config.toml
head_dim = 32
grad_clip = 1.0
train_tokens = 413100000
Each number is 128 + 32 x the weight over its row's rms, rounded and kept within 0 to 255. Layers, rows and columns count from 0. Numbers have three digits each. The size before them is the row's rms in percent of the matrix's.

# q: layer 4 attention query, 384x384, rms 0.0867, rows 249-255, columns 96-191
# k: layer 4 attention key, 384x384, rms 0.0847, rows 249-255, columns 96-191
# v: layer 4 attention value, 384x384, rms 0.0768, rows 224-248, columns 96-191
# o: layer 4 attention output (transposed), 384x384, rms 0.0715, rows 224-248, columns 96-191
q249 086:085130121149150097098131120150080121140108135129082144087133134141118091147131085067177125114137079116112108104134155104156143157141084107134086143119153117158147119173073150116097062195057087124138121165129138164195102159167112143104104132103115131133062143054142132120132081081143088170
k249 042:076165124064084097120156122125102138128067166121160100118121141142131147093173124189072098169145129153144176153141087170092196119117123135072085169158129143083139131122156050129128142109187098122157125095081103119153140145074082142153129069125124096121172147141140099136127235148117103125
q250 115:140184118118152062161097141152137135092156105074055116113123168133102135118070127183108118150111105121111096187102073167111065111154131188129160151129051141139146130159125093136089143083121145163136126192100111140104077109111075133110147127130127122092113125076112124118152164143105149090
k250 115:202141200190120151133132068130098093126146089086111102151163156145143126143104150073071141111219102142128179112126156144114166138080134104131156116117126119157119099143143090093128184124132101159138146118115141153153094143123089111146176079114182104151147138168078145142069168077103093119
q251 113:148173181135075157117171140161159125144124143085202138142159171088176128139148107151150187108145153120145157085149138181197131103177126134164152114093075124109153156203112114091151108070137143125181112132114092142111148148109108090063116107125141140192132085115139099093143144131130077132
k251 117:118095078145147113120105060125167124122132136140145117146081077166141074097088112164132085180103150106100126130133093114037109183114124089149087134081184135136107092068107127179129167165111101133187102103067094105162188174119161150138142134145111168161107134143136156091140046124114092172
q252 096:111144106102024123112118159147107106119145135123153129066124185124140143163137085100141143153107135125165143083171122135141170089072138120135132124129067082120154113131100120172149165084122159127152125079122127181166136097158096128204104148083099107124197109163117134137107074151135136119
k252 101:113162118090145109109151171133127105179087087137176119126188147152106153131156144148128141103174170116127188193157105144130201155179143130146081172174165116087116114092144104116181147136167103112145119098131091121106169150111113091096152137136133145175112146103103138130144219166167133122
q253 105:114206106117111165151082156148116135103146143144132154093108185132147059129150120073133119156120136106117087088130183111061132157143101110118149123122085112164146145118096100145114133004133150143095104052120067131051190073142140069154142149136136148112183090091130117106111114113130114161
k253 102:124148173119140110155127056106104114127099117129120113162204150128118131204156137111094156130141132116103102141148103090161116113100140165083088168139155118114131124113150127112162152128153145136139154131131115146235136137142136120130017118110111158140108169213086156129126168088121191149
q254 118:119148107157173145112233107167144103149156160138098090159121156119142119253148157099103151121145138140152089139137175168118144108115134098129132186098078114150079189168095099126121112130088113143145136092162123093135142149115044091140154163182127118136169073159154215067161072158119119130
k254 108:148121136153141107090122115126102175095113082192179067142122064136148155098082102186106159097098140066105084113143111098125135143099175169079120126104091141109139191136080127130160151140147163109111169145101142115151145108121158170143083127134164166128125135141164065196124135173176111070
q255 100:166139113102112159137150104140090093084066088145126146156102126134116133124163099100114124118166148148111156139172123090106118118198119083107140122157163108135190112143116081071143145073142120124087161117132161102063144050089115115114136160185145156129141176138062127151102083069117052148
k255 104:159072148130191165119128172170075151157038142082099064160114160130116086091161124119148133125170101145139125151145132168167109140131146145150136128158082115076161093100111096113110189164151131162160118124092121126105115116129133139111117111131130079151152125133095202115117123045127054200
v224 112:129070129160108150123137110060166131134102140164132101155019134131132123123153147166107117133150093166023161155148200108106143135139102112147058159147208156105095119108102127072165128145184114081159127078103112141105153171123115121135150113094125118172144063174071123107161156100181150108
o224 117:186156215125090053185141154069134141167152113121113096121093123103129133075084135088132103118115122138124113097096078107130137118116142056118117106128102120117206125142152060125130088105125159218142162129145086146123175098167107124149120118156159073164103128102147133144135195124130089187
v225 105:124127160055139088136098174161122109166112156124186148137148128146137141122119113116123060142105102145160127121138073136153118133135144187152124147134141119148180105113155133169089158096075147142110162064097140028132137138137158072139154119123105164109110156156127126167148177069060161131
o225 110:171152197151184152167126116173064127084200100131168131095086139130149140144114155142119173138083131089146087068104144151125141087122114101122087150155146122100104144160163124117161156117132133148125096141121141118155181133126134131116106130098132088118160122107155097105185221080180190152
v226 109:130129151157118137106124147106098149054101137101155135119126178146191107108121081085148149100137127149112103139093131149136179127127136090156188183112107136114100105095107190091129127072111167179089087097136119113120092099120039107195095107139174155160095110111174129066139119071168151188
o226 111:193116156086082138153151133150142124130108066141157131144092104082175037035190176170179143123054144117076137099127159133147130098130110116140125133111084167110125154159122122172046054121142144177058103107136148154100103135143127155117126100167116158182139114145017147134125169132090139103
v227 105:105126111157135113163064145147137143091141095196166094124166100105115108223138168116084119119131106131100124134147153115152164144150135225081105094187155058131124176116117160114082130111157121131080115097161154113151128129140144160106123094110089189170132113141138119139104181150059125128
o227 109:135127105138141097137137157062160081120133135112158102165092119157159076121108098196129087072141156200158124158144100102136156126126146114165062127150127151090117151148159111116029133107121117033165128154097137070130190122143172147171113133105135143157089152098168118114128052168068171122
v228 106:163103192129121143131144095106126118107166122109156143137123178151102109147157072107122088169089182121101123053125119103128127137153123103139144108154161161090172147096179097075105174144119148130149131118140185121141115140115169155184123118143162104133126140140160080190129068100079109098
o228 115:194131109127120121143133140096138118146114127066073129099079110162100148169155142153164110159110042144145183161113134143135123108126116121159080132116127128101152149111217165126120183084120123129142087164141159163120123102140142142074080117161118131193140132121164143119111177118172125074
v229 107:118076131154072175118135118134195113149136150135130142135137114085118128160091167102107096124113086125156095115096124153105111166130112110105102159059153076154143097137130126078135150135069135137145112209140114178205163116106118131140151129106076143146143140111105108100106130153129086160
o229 106:083096108083081145136130127106113202088122113162075089140144127131142143167135163114123117094152206071105127147116095088163123190110142143119139101121150066112103132118137135121112226138140166115097154074110182079112125140090096156106142129166224181100176114134142140104117088129146074109
v230 112:139085139096137062149072083161193168128206131148088151165092149162064112045102063167137175138165068076117111071071108155109165120117117124079086084152088110118162127133169097115146152164151162170133159130144142159112142101138126088176147171120122137105084140042065094144122140113043137130
o230 107:101129092196131180084170133101078123199136187131089148047085155109149144177125069162132115137144130111202128141188159116121129058162136145111165102095184098160131126104133150121051112150141078136099115151170119036133126152093150106142117108103135103073156081159104104116104110224090126108
v231 105:147168142104100075096092129246082119131108068133145183049157143108148160084130070147116097179201108129138106130119071112182115086142090133099155124155106169062102118128123121093154144134086235148168069099174111135133114189088057127177101131126119134163171164174110124131152088136134200096
o231 112:215105156117130114170188122055182133066138198118155188175147157085104147137119104127162110140114151114140124088128205157105144137168054101151156132113087171121094087091091152167135067130112113111076133116152107135150178149124145110105148177143152101067115113112118133100088117073148146140
v232 101:087075076163131098108123088173114106115125127127218127069138131121127130130117088103104120175156146081111111138079158128181114140168125126167143122100138120099171121177182128088132184118081119134136128122106179116154098105150157110144143086095137101150123096104107140147114080111140145119
o232 106:122115126124091161075101117169118104103162146111071172117138126182109129153159101127132155136123129179128108122142139129142109122097151160105127131128115124133101121140076150178228088166110136121130171103136134109054110129159171170179097182104120107184125141108138074103129108144222102130
v233 108:094177127089086133101153125126096134159135110146195110127083087048100170183136106167168139155190082152113095124114121131103093166150138121143149119116112078138151132174150136118072228116141087141096229114109144107149143161145095102108116166154162108159122130056169139138125154130142141129
o233 106:204117072143173128121141122103157169151152136071127133134148135136102097083120113106122057135111114066165202113147156085143135107115162109116116155242174135175082113123089140155095116147152149082151125087093143160153105133127106137120086120137166166142098156087146068105194126111121085112
v234 101:139143131166190092134135152126105172143090079123119114136121159132108137107118128148121112132149136087055132112132156125071106131153142086078076106114095107042100143166138162141132106100117244126082140110152171137164070141081100113147066147129112129119155133167132104132174154100066146140
o234 110:117109092127057158134153092123142108120128158132146102102142093165136154151181134228135069171155176168117169172099129144114098178148170111162142161143168134115135114113025081139065133162105203110138140119126141129103139128088137126102118083124118100141105076148091103129060096156162121081
v235 108:138155077112103181139116105179090128114149173108110130119150142133153138077113129130114154106115155159185069147112159082088118104113102100147120130143128163149134117135168136108116068127093100172129157154079066092089170107123153106107112152138135155102144134113156165144107123146177086140
o235 111:161172088170135124205141163113148141068129099138108159103161169219083099138109136189124124091173131124153132099065162122164139121163099189114177135185132100129168149132125134132141121154106140136111143173122144163105092108136116160118153144175113078067114147141070123176146150126149183114
v236 103:135101200140131107188146114135127108139094137101145170219152187124169115113085124155151094106163131174073142129098156094120143127179093132103153129109171152118163084154123166120135135139112166189091122098190131126154164150105208140147157159096150167080053115122108145051134126129139127121
o236 109:080120108186102131111169120163122096166087168122074104040145115137168165121166154142149133076108151162154102152099156122122150131147095125107149097113107154094125145140135145093077109119068112046113137093096125150218094172114106150129166131140129089170113115136112138085131167179147121129
v237 109:080149108213141117165123084169094216146180108103101153156172130144110106118161051159120082188108143084118065078123094070172129139159073136114172108159068199090147147096087069156119125117120219137199106077133110155095103096115100095170117152084180126127194128125166125176132107149168148067
o237 114:139129089066148135149140181134181123116124199124109135133158134118124113166160116160102137133083109162134082096086121117135118108136073110147130117074214080092080115111106139135145141134112134161128104164134092108110121181109146142150070115156076134111149135119074096018059152149165069113
v238 109:095151124160121138095094129123130203074130114136120159107130148155114156094091184056105111112135119181099129082156142131167113117121173118086095139188124107068102090110143228159173218107126154112151110120157162145138095119122139157130101162090103174153127185075162157157119077127123163155
o238 111:165150152112103089146131125109107142145161143113151049152129182144150128151112059158158128090138159135121203153051146067054086057062153137146169106086119118154146132139116104185153136130093145171138107167099109109059178121147131111127189124109139151151111135128110041170119174120110110145
v239 102:134101142055144138117080170086165085153153188118155110061099065120094164089147137045149131182128134105131130120130137120157129124094143068072097135131118157118115153135105097111153134110120193165185149135123148100108138119206097125176136089129160087078166141130118097085107123099127140070
o239 112:164162181137126177112083175201119109090103123126073110113158121126171123153098125100177139159124163135125083118103130164132132075125118127121146085126140114121095168092076085125140162116109090131131172106127156136140129136142125131128148111142077117174125109104101163093151135152086132155
v240 107:159128137154146133083108111164115134123126129097134113116081071114170203159103121163085184138136071154112105102156186080167156189089111154133193179134121108103071146139079180125104141162184138147159132106145131116092153107145142115101096097134101157131039086114129118165108092174145066084
o240 115:163183105077110110171083159125136048136078140084111094037142134064095103128126063162113143088144108133130108148133132124111133139112204105102133138144149166122074109144160126104144104069124108165148113138094142149102118099127182113063135130064136122126208179126100165160096145185165124115
v241 098:180205077177124115130090153128124082197109116124152158177145160112091141205174155097147106088076172090137149159087123114135109128164137149112143079109136122168159043101088148195149083104165140142093162101108116133129126119128088080156098105110130172130148147186137148112118123152100130186
o241 104:075118151080146185178142134107123129066109120161160178110128080146098073188117096126098165157127084150119163175121160119120137164151123180075079149111142155100153101095149157161157074167138162081124111078145133127162117128144138187110084182102140110093117158142090096131191112108135169134
v242 112:075110152160131127205073116103063094120135181103107126134103207144093060171164090130179131093141139174071148117119130105129127090149158156135109133115103093103118106102123183117135124125148101176124115078129093061133093105127143160165144147096105166176100059103182130047050129139116194128
o242 115:139153120122146153109142100108141147101164121106147140121140127052114212099143163110105142113150145139110177157139062084081144117093132149098136117172176165185138157059122114178106160167142157123164177111178135232163148129160118142096182109153121154161097181159113149105184148142160128134
v243 101:088096102142130137152151073165124094139080106065136164061125124175100114153149083075124062185147124135105107088129095109129132142131044143166129132191149154148112142154151157126134115095194146186211166076139161140155143080114177141161130149097169134179105157168105130152134142106123180123
o243 104:132129164154148115173146165088122114050168137120079115059132155117147102134139132155165119132125117059137200194173100096140072094056144177126134160167113115123141181157199118122161124185110063120145105155140137143153145140126096119158172075133153087120120119089134142125093173154131158117
v244 101:126170135095149102120119160132103176025128208127101140096162099071200113148188161116203148116097069142176195175104113161092093073111090157129178147105105090136156140146145118118147076115129091181153119142114116145139144147156087113105099141095087088166113161122142136185129061107083174109
o244 109:169126172138063158144100071131143068160088076154145125193133137128053073168178119126104142122138131135127125151142154160138172157162138129164070116123105079096126163144177080111110149072153165104173126178077124107108145136104132149136182111117127112083149105128146140122160070090082151086
v245 109:116093135101122151110093138160161151163127133150185065091132165125093054180070152224132100118090140116132135172085082131096094121183117126158129142157155125140136135107164142151104147164092101062184193121107137165072201136111123126082150138152069095112098038152085119150108078193163114094
o245 119:187102129109062099175096158102136106050137081114133117186130081133134182096126135138084133162123094113166128085152184207104091122152143072081133149122137124144145154153075100230097132068172122146112176125168165186131134101127131125160121136105156136053130167053124159109126119146106060147
v246 107:127128168197153106099033105167115093128092083081166147157151135120032139116169075080136151131151169127117161157149147137125139108135144119090078089158125115136124089091132092124103121140139138144134138132104172057127146121089147127178151121139130134176166128108124119128033123176116096123
o246 113:125117062062121141084147170139155168127134067169195201156160161126133093111046137142141071106126161121106143150101196150107119147114128105147142119138089146151123142139109168134133147155073098128118085109133088087130074151155132193126151071100113169145163096115174131118095118118137146053
v247 108:119121113115064117160115163111152147144126140157123120090141143139165108106118133102119087146117100149233191121108092179112101095183145073147122056082149158125114115147136060102127122109090127129163144174160154128141141090159130101105162170155087122132123156163074132163161080140122174086
o247 115:128114107135091131125120137181121100151072075124119178146083146116158118163184122136119105115091154118120128130176186100102074105124104168169121133071110068140177143179167121053082133094082126103146122123139166121156177181105148154171184181104192151128151186185113118182038106131117104113
v248 102:171125160093104119178134066209051124120078104158101139155114128137119153186148129197175119107172135117125172170048116123119085137142107111174197146162147130103087073108090106123157106101216130140181141115136146151118147143151132083136086102186121100121172168103185148078141137146128153134
o248 108:139136176123126098140137176120115149095136144168114150125167136070104096117167141154150130133156113135126152104126162165129137111105189136138097071068128072136098163077077134093096097130120142160094121116121105180159065214143127120151140176154094147119155157087087165207178141152171078124